config.toml
d_model = 128
n_head = 2
head_dim = 64
norm_place = "post"
attn_scale = 0.125
init_std_qkv = 0.0943
beta1 = 0.95
Each number is 128 + 32 x the weight over the matrix's rms, rounded and kept within 0 to 255. Layers, rows and columns count from 0. Numbers have three digits each.

# up: layer 5 MLP up, 512x128, rms 0.0685, rows 440-486, columns 0-63
# down: layer 5 MLP down (transposed), 512x128, rms 0.0398, rows 440-485, columns 0-63
up440:085139101137074141130191206166099114071073172154099122153109109057086093152156142180070123196081075145172196108078141150213062120141159117108119125085080088142131168143138154123114055161146118
down440:137136120171100131122121102129163143195176182202099122122173134124132118111124165022169108160140098133141159172088104108113120134143159058134095102201177120194097098170185188165138122180151112
up441:137173103106109138124115152152125134143138143126128063140132145172174138139137129146200121134038176117159135179170136109107096179113071153159175115101215176144095190108206138116170140108149153
down441:067160053176119092146100085183154137121128164151103106147101123114121107092149088188149152078119143144126126148154116085091053125189160147164137153090121142137125122152120187138168172112111119
up442:056152102164143122103091073149171164133103128217154111170136170130103073126136100106123157149142105115136111138129140081198169125160125074089193078186103120141164157145117093125152109051075149
down442:130144128126130163136148090106060139195124071123121205079132080171157155097152086107123104158108165153103134188176152209115166120147138177105105134114134098189156148123127138162149151081146074
up443:116096135150127097079166109212099082134112130079145146083075119147162095141115054217144120126130120158065083127080160092188140167176091054087140074151101139178099122118194199147116130152108088
down443:181179109067141104183101117134034122123123114096053122116123122108119126104121135130066096085147095158178137129114127142117073128118105115091145136160187167173135062079183113120151159038152121
up444:113103188201131120119143143103091164140163092156165134125147145114208144121144113106101153160118111121133150088168127106150143125123186154101172114073139105134148125123127162124113069145119137
down444:086150082141126143124172139155168198235126176131114073158146088179111121128126103156123112140194159082164153176096126141075114083141180119072142067115136098134091142155142119099091089116094120
up445:136126177091179155152090130144065117167114121094099139152129158113203139134115092133143184143095142117170141135157106152156084137086171183097129141171139130100093168180111114179128149196148139
down445:142170112141146144097142100119128072114136137164127091123125128070140121120157139157144110138074138110155129137063135114099126111141089126133129144124140122075130148117122167069161169110114110
up446:156147155148150212137139155127080161110126139091179131147119164183175145092104158156108173165139058115130116167079094105133101153124160121069148129144140150121088148123098090162071116096108136
down446:130114131181085192100099109137176119121097152105144148113173114145094099130169154137104158174078186069178150131103155073127143159101117070136113089092081114067135124136101089156151148083169105
up447:088157115110192117053181121113073163199092171103181112102120149142126143133106126127155136075141192116146135117127168119073113091138137098047078122079099055169114119128121142119063158163139123
down447:145111132083087104168072137081113148097102049180066159078137141097134110170150094139132078131118138134102192121124104133130116122147059124148082128139099146093157157189066162110111120143159077
up448:128161157156152151096104169143085130178134142167155165077124153086142151156136058161073178121086090084153131187074135137154139091102173167116123080128121132122149131160209092141101122153085087
down448:119063101141156117133140121168124185091142232141158106134135098179148134162118137178105128124119109149090099206152164112139114111181096130103139156223163134164106163114119117155060124104174114
up449:125182190134107141136097150140131161165113197196049082120144151066087113178131099106096161089093063128148140111115142141174076073158146156155109081039176085166122142108109159182153104139135165
down449:129110154128128169161125137143192141143119120105097157134096099080115113177128133143133125153122103092152093186151099151172131147129167111087174120144168109116123150124168079163111078101097151
up450:131082148148133149117138103136101167179169097139116140155076153088109144147087123189182174072083159127132133098103132169134178123166168092139153153175196095150131119105167162167163127159093156
down450:172138121123122162165138197078151179109084104183141098127085156131147135097082121134028097157136061114101148116153129046126128178137071091081117147158138121187104164108118090163206093149061091
up451:122133078094123108101168089146149132110178164111097102109183171062133162102136156176146171168134122134145142139180162138151098160114159120135129115141121132162109090153132152105108133158103198
down451:132155060134121098103090178164120121140107150091104107096096121070092175115084128122158064142134143075160117146136145116141127126141123112077145114111147125149117181169122144135129115124117142
up452:051134137122162156088142153135156169097105093161154110097158127079119176125095156182117108109098094151114130152149158134122122182148122122161167155134144082162115128141120077116114130128168110
down452:096122133131105118125109119146095086158138139122091066152121117128122089142166102076130101102113153146138116080108136142187135101148142111110148086095165109153171123106135153074137124087094153
up453:120174134108161107157157158167148094148167178132112125129079097167126081144146105199151131117141097147110045074173135137127132150131062143134082139124135148143086128173089165142092152196060105
down453:143120131167120059109140164192119183112134153152035160152068120152090105209065146161074107123177158187057122124095155109140125141146149127116135138129108130123153129137141120127145133071104100
up454:076125180135119089165189143135161133168132165120109087132120168177091170133099128160126158152157103180139117162131174102140132132073124182089138089146088114132189153124109136139085136082186162
down454:113163085152080097160086127092142156120104131193111116068070125108143113145112064056141133115139155093180122170156107120096135127135137117144141138128173098149146132193121179106076105119086099
up455:147145069108084138180129119120091147179203150173151105109106190193125115144154083140121145159106161093089121134088135107149160080095087105086098138156120160148138149150087137092070127153137174
down455:138084131174096196109119181151155110128101186096084189142141241117120121050142159123096119121186126109138077164098121195151105072162164084114126156098096135103193110043104072133163143148228158
up456:073117139168121139095139125094165111105159200140105109130165176127112079189083088122145093152149104069087085096111166118160131107142132166110160172109145113088108161103146141147129142166120182
down456:123178106185136113091187096102153117150075202102147087099114151125140142119093125136156160137145143127159123139099105114134138147130155114131080112097125073119079088152169128130114127102089165
up457:115153049100093138126083100139173132144114065103080171157138123178106111123091146153129120166116197168126156153166167125110092135127099140099167084076150104112111106146164107129144108153220143
down457:181113124107141134161142179091101126157129103179156112137120169161153107108125109176121071106175143115167080119159117156074130141041132117129140100068084116148077098127092105111143125103172159
up458:126147137162127134078129106101152139147086087155121137137168171133140128170167133091077103118091150174119110139069069102135180155159135115136100108128105083119182205184129171081145145123105116
down458:165117169143146119105102131128166137169118080109086117099123116112099100181184160134113128137109094132131168122143173107116138084197137143195121056133092143104142135145134160136113165129224134
up459:132122144127112116150095146136097158130154147228123101151142112166120208162084149102166150129090183117073165176087181137071114112101142110092118105073076149137153086131119114133123070076095168
down459:136087127130091142140173132139145109150077154098133090147164131049138128117141068156114159106169070104126154097204130108141133142052116121191140127139178107122122119098151154089164112106187114
up460:093114145141128158123111140125051185228096156161109165162147155113128079070185103159121153122149131125100110160167154087131125137093097164106165140142205147176139130106161130128128156161097094
down460:140139065148126091125122195096194099099185137135154089160158153151106110121116109170112074109131141129130148097109088133112175077113217121122149170086173145164141136118175169139147093097118043
up461:092143153114136081143078074089126167073168189147184152118121161118146109109101158131100140112105164141149123151181155173092156154135149173123144088140121076139103149169167142195134097187122167
down461:177137210158145130106162189111106104121115116149128107151122127156094105176134131122083188095129101132118104131125112160155143167152145146097061087089081146092156176136085109073105151108102112
up462:069111109111146154146131179084132225213122078172156153106149113061087143125135098101138079140187118177123079130116108085123153164101118162137144101146145115145138168129123146107170166131161091
down462:177062149136087191119084201075154131151128139117093128125090166112131130093109159111088126110175100115180085042124128201202117156135136169157140125127140120111107105166083116125144122074150091
up463:160174149149093101088120131100114118188082150156168104187121167073076137154127091110105126094079128135125167152178100158133082074112121118186170158151102055180201139159073086163105159163125124
down463:124057180144082111149076145146128122084115114127094135099150149089151163114113165134068148140127115106098163093130149111087209129096119135158056143195086155156105142133182111116131128112126181
up464:100130109112141151123123072148131174091147144083154093087129156133130080193104098106098090127112094118124091161138134174116127164182126082071104104157150157173168091132167134155149111106173085
down464:146090142127160087085171171201171109154219147175160130118153129126174141179085130146058191109149069124111200123035159144140140116178087125105132130131098131130118145156117124133136087110143145
up465:137184109187084069144135096112120168140162115114120110063105054105159117115159135112132101132153127102144173176084150144107119145088093131167094068137122097172065173125133161156104080126125154
down465:140031120212096111044154111144127105128106149173099089099096183115106075123126120097105140140164097108099126067115152114116148096178131086154093098118185145166142103132135145153157143141153132
up466:123180105166116167150089064132055147086104132159121098113146127112201088102143126100126159118238167124099117135149157142086181128169088082120114121144118141130135102122166086152165186150180113
down466:130169094187133105113172167130119167189095136114148077175133085173096135130110168151126173148196129124186161115185088120171089135156158087076076118143157120132112168092089120124159068110108126
up467:130143183123130122077122117137143141151111158168117077085151095094122089098152104163116074146156092149092158176136142108072089111152108101165159157143120102114061102205082182111123091170128170
down467:164134081141131106178105125085103077126122138135098103113112141123134148151115062061156153105115098102173068157122127153146127130126122120095152161200136061144160147161151156152130133068092125
up468:106159145161187170097094100107090195104111151151171130158137099075192152123117123183106152074122207085096164160121107115165148112092157188121184168145125167162182177110154159098090110176099126
down468:100155176143138138071108123114121128110146163196141138140152106074114143123131143112156239093147081094144133163154143109080110133119128114101177104141159074110148139061142119143131093117102139
up469:092132181186110142104103143146073180152140090090149175168045160070078144138109103167144123165108116148088095153100088142172138101160090118067122155111099112073129118136147157054120119130155154
down469:131157117133142109124112109183122099107116142075140064161088128112088095157103103163110158122057149112117207125123166130165067208109108090161154089148148120115124208107142093174135128125183101
up470:163086136189081103135162111121044085165100121162120099124097176149158111114072139142125167084156090138145174087150164148163099120187143114100156151106119143123159115185147140103166116141150150
down470:153164110077111128146131167128142143153101129107093075119118095149224128088116067102118100091115104110149134145145095129143151083136158146116087113137135136170117120156085136143135115126111141
up471:076160128141104121079126131142129172182142151097048157069161112108124094105162105161206092099145102131146099149140114128159127186126132128067170128163148083150122122090186115120085132168095129
down471:102125130069134091105151067173091166122166123117158088121102103160097110166132171142132119150090207129172111148166089130074097093117109093094098152134136092098149114120118076154171131108155109
up472:123156155165091119103125063169139149095106142110142108156126159081175136154146084099077113091095132133133158105117104177109074117120122154142151138078122133129132106119186100077152135138176087
down472:154148102103086124146164166097091217100088174089108125135121082174112150064126062100092179133099115143104124142138115133108074115179137083142128168128162138160162116123060111088147158146080128
up473:164179127144113091147107205149147166174176137107156164103107143062153090062154091139097196202148124124167142192119104053133181072139102166118148094123186086103150192118094114138141108083125124
down473:164070086123152118144083148101155144044107080136143075117121139086152045106130090161125131116149142113119120099119106143111123145149166168135222147169115064167165134074099168031157113108106150
up474:152148135148124169105170108142180153183099137186103147150142071168200159133160114125089128109158124116102097144157127042149146139080113121134151126101113148154141132128157085068131153131129161
down474:121089166107151126126137110141152124169114173122150137122130119132141086153121168134104129129169127142124173159148117169141161152112156055210116160149138105091130169087104163078128123175187045
up475:135171132168113144162136118135122130173171177113174118100112091095103152181197052167141173174080184128128152136104149095083156155161150173134162127118151098105129100143119076096154077150130097
down475:085114107152126103115140139094111168120168088112159098130165126190195068147141117094157112145124147092096109149125132149092096121101109136128134101100171127128105117077074130138167155094172144
up476:146135128091151126156109121111108151136147086097137127121195108113214164128096131122135139177181145082110059183157125098182151084164069129143094095101109135161134143179149151158101093146138130
down476:124123105076076090120101212109101120129123139139119140171178100128103126098140198112126126115185069140178148089150113108135110154157084089116125137079130144094162114124143165141138085136139040
up477:093126096099096116173064123176148135120084128121164134078162111122189194130157128130167086146138139086143133139142089123121171134115143117147165125126110120162176123202086126153107156129123161
down477:159136102108132065163131114148081125170171160149107156145122082143150126127142111113112103115097143113139032129116120112174135154156134112123138153073156079117115144138134139125099143127138127
up478:121121145161137189146102120159134164145185131101115160090113142114147086088077119115086164123182108161107104130105121134095156114087115101105127089103160109126197147128195147127086147073058163
down478:125150084132169124106152089122106106068128117133127131172083167142152109151161081115120135108142138117119116114134083144149114085104148220095111139117079155089115125110072154128133124118081117
up479:054139135134125181108126157145111105170132162173121172149114143165235166179095091152095123067191088137201179124083106168097080130169154127100188096133129150142148161166096126148156158103104168
down479:095070105114112096094146107090186166118112144144111162103122219113112125148154155171114217137123101096123054120115138089140146195169114100162116168123115147165107105122074098132114119199088157
up480:136145044158114146089141129128160109130151145117150131137172128151166132131157138153192144136100089100167118168146169178188191133109151128087153126138131100155146069133113112121103113167138118
down480:136084162161139106131169116152137112109153136125116146173112110102115152134147065094054172129086185127142098137089089114127089114098180148159122157176119123129120132153104128108116078087153110
up481:126186161149158157172058141111190105121141098159142116114152187125093076117188070120175124142138171098120134160097081110106138149104106171044134114082192127155137150110123082142158119181149102
down481:142106175154084138067097177144111137170106108198141202147108170179073128133113144181112188134084159110162185087122125117146179149181107096078107114130052090194119144153102076150132076139130122
up482:121106131152103141138161140133080114098128095150150089177094145061123041108160145202190118165168119127150185118096159058154134166113083103080096119157087123159105148149090163102084056141157125
down482:108144121197157185154195078191111187162157108125062117162140130072086147114064107118183148170132135171129147088139147148160139127111127182113124164114229089148123079081167132134135098176110133
up483:112141156182166114104123093163125151145086097182179126053180122094128103103143142131142114174114113171124099127143140095071091073109124158168144132159097163185119084149139123095115140176105146
down483:142104159124129147146092166092109102145125179160074147123158114161140171173114074146129152178122140155116153122099054127116209111156091132097126176117058119143041166115119175114106126080157135
up484:143117043082167133152074117123125084152159087123139114123174179109127124152113081142190136103148114125132109175100194123120164171129077114097097062116128172164098108114146147132090104131126148
down484:219090161102117074103103156124136095142091147068121158121144155100115123076154134123132133132137100088096117054119130123165116090153191128112145144139148102142151127137098146158120207126110146
up485:083122104149110141137075119135142152192139169167097151042142174174120112108120065138140091121141124139164073108114112109155136145136156096070145070125098080114125136118125102148096079146135154
down485:129200088184095117143147139128164178135093115089140072112115124205194116088124135139108119095139171111118069148158119165125101144146166064142071137131127193131174149162145102155099166183143123
up486:070134116113140099113116088115045117175133173102134146080152113170129179140076135135113090131120195089146183159104102075114065136128145106087131117099147111133164138191107119107125048165147136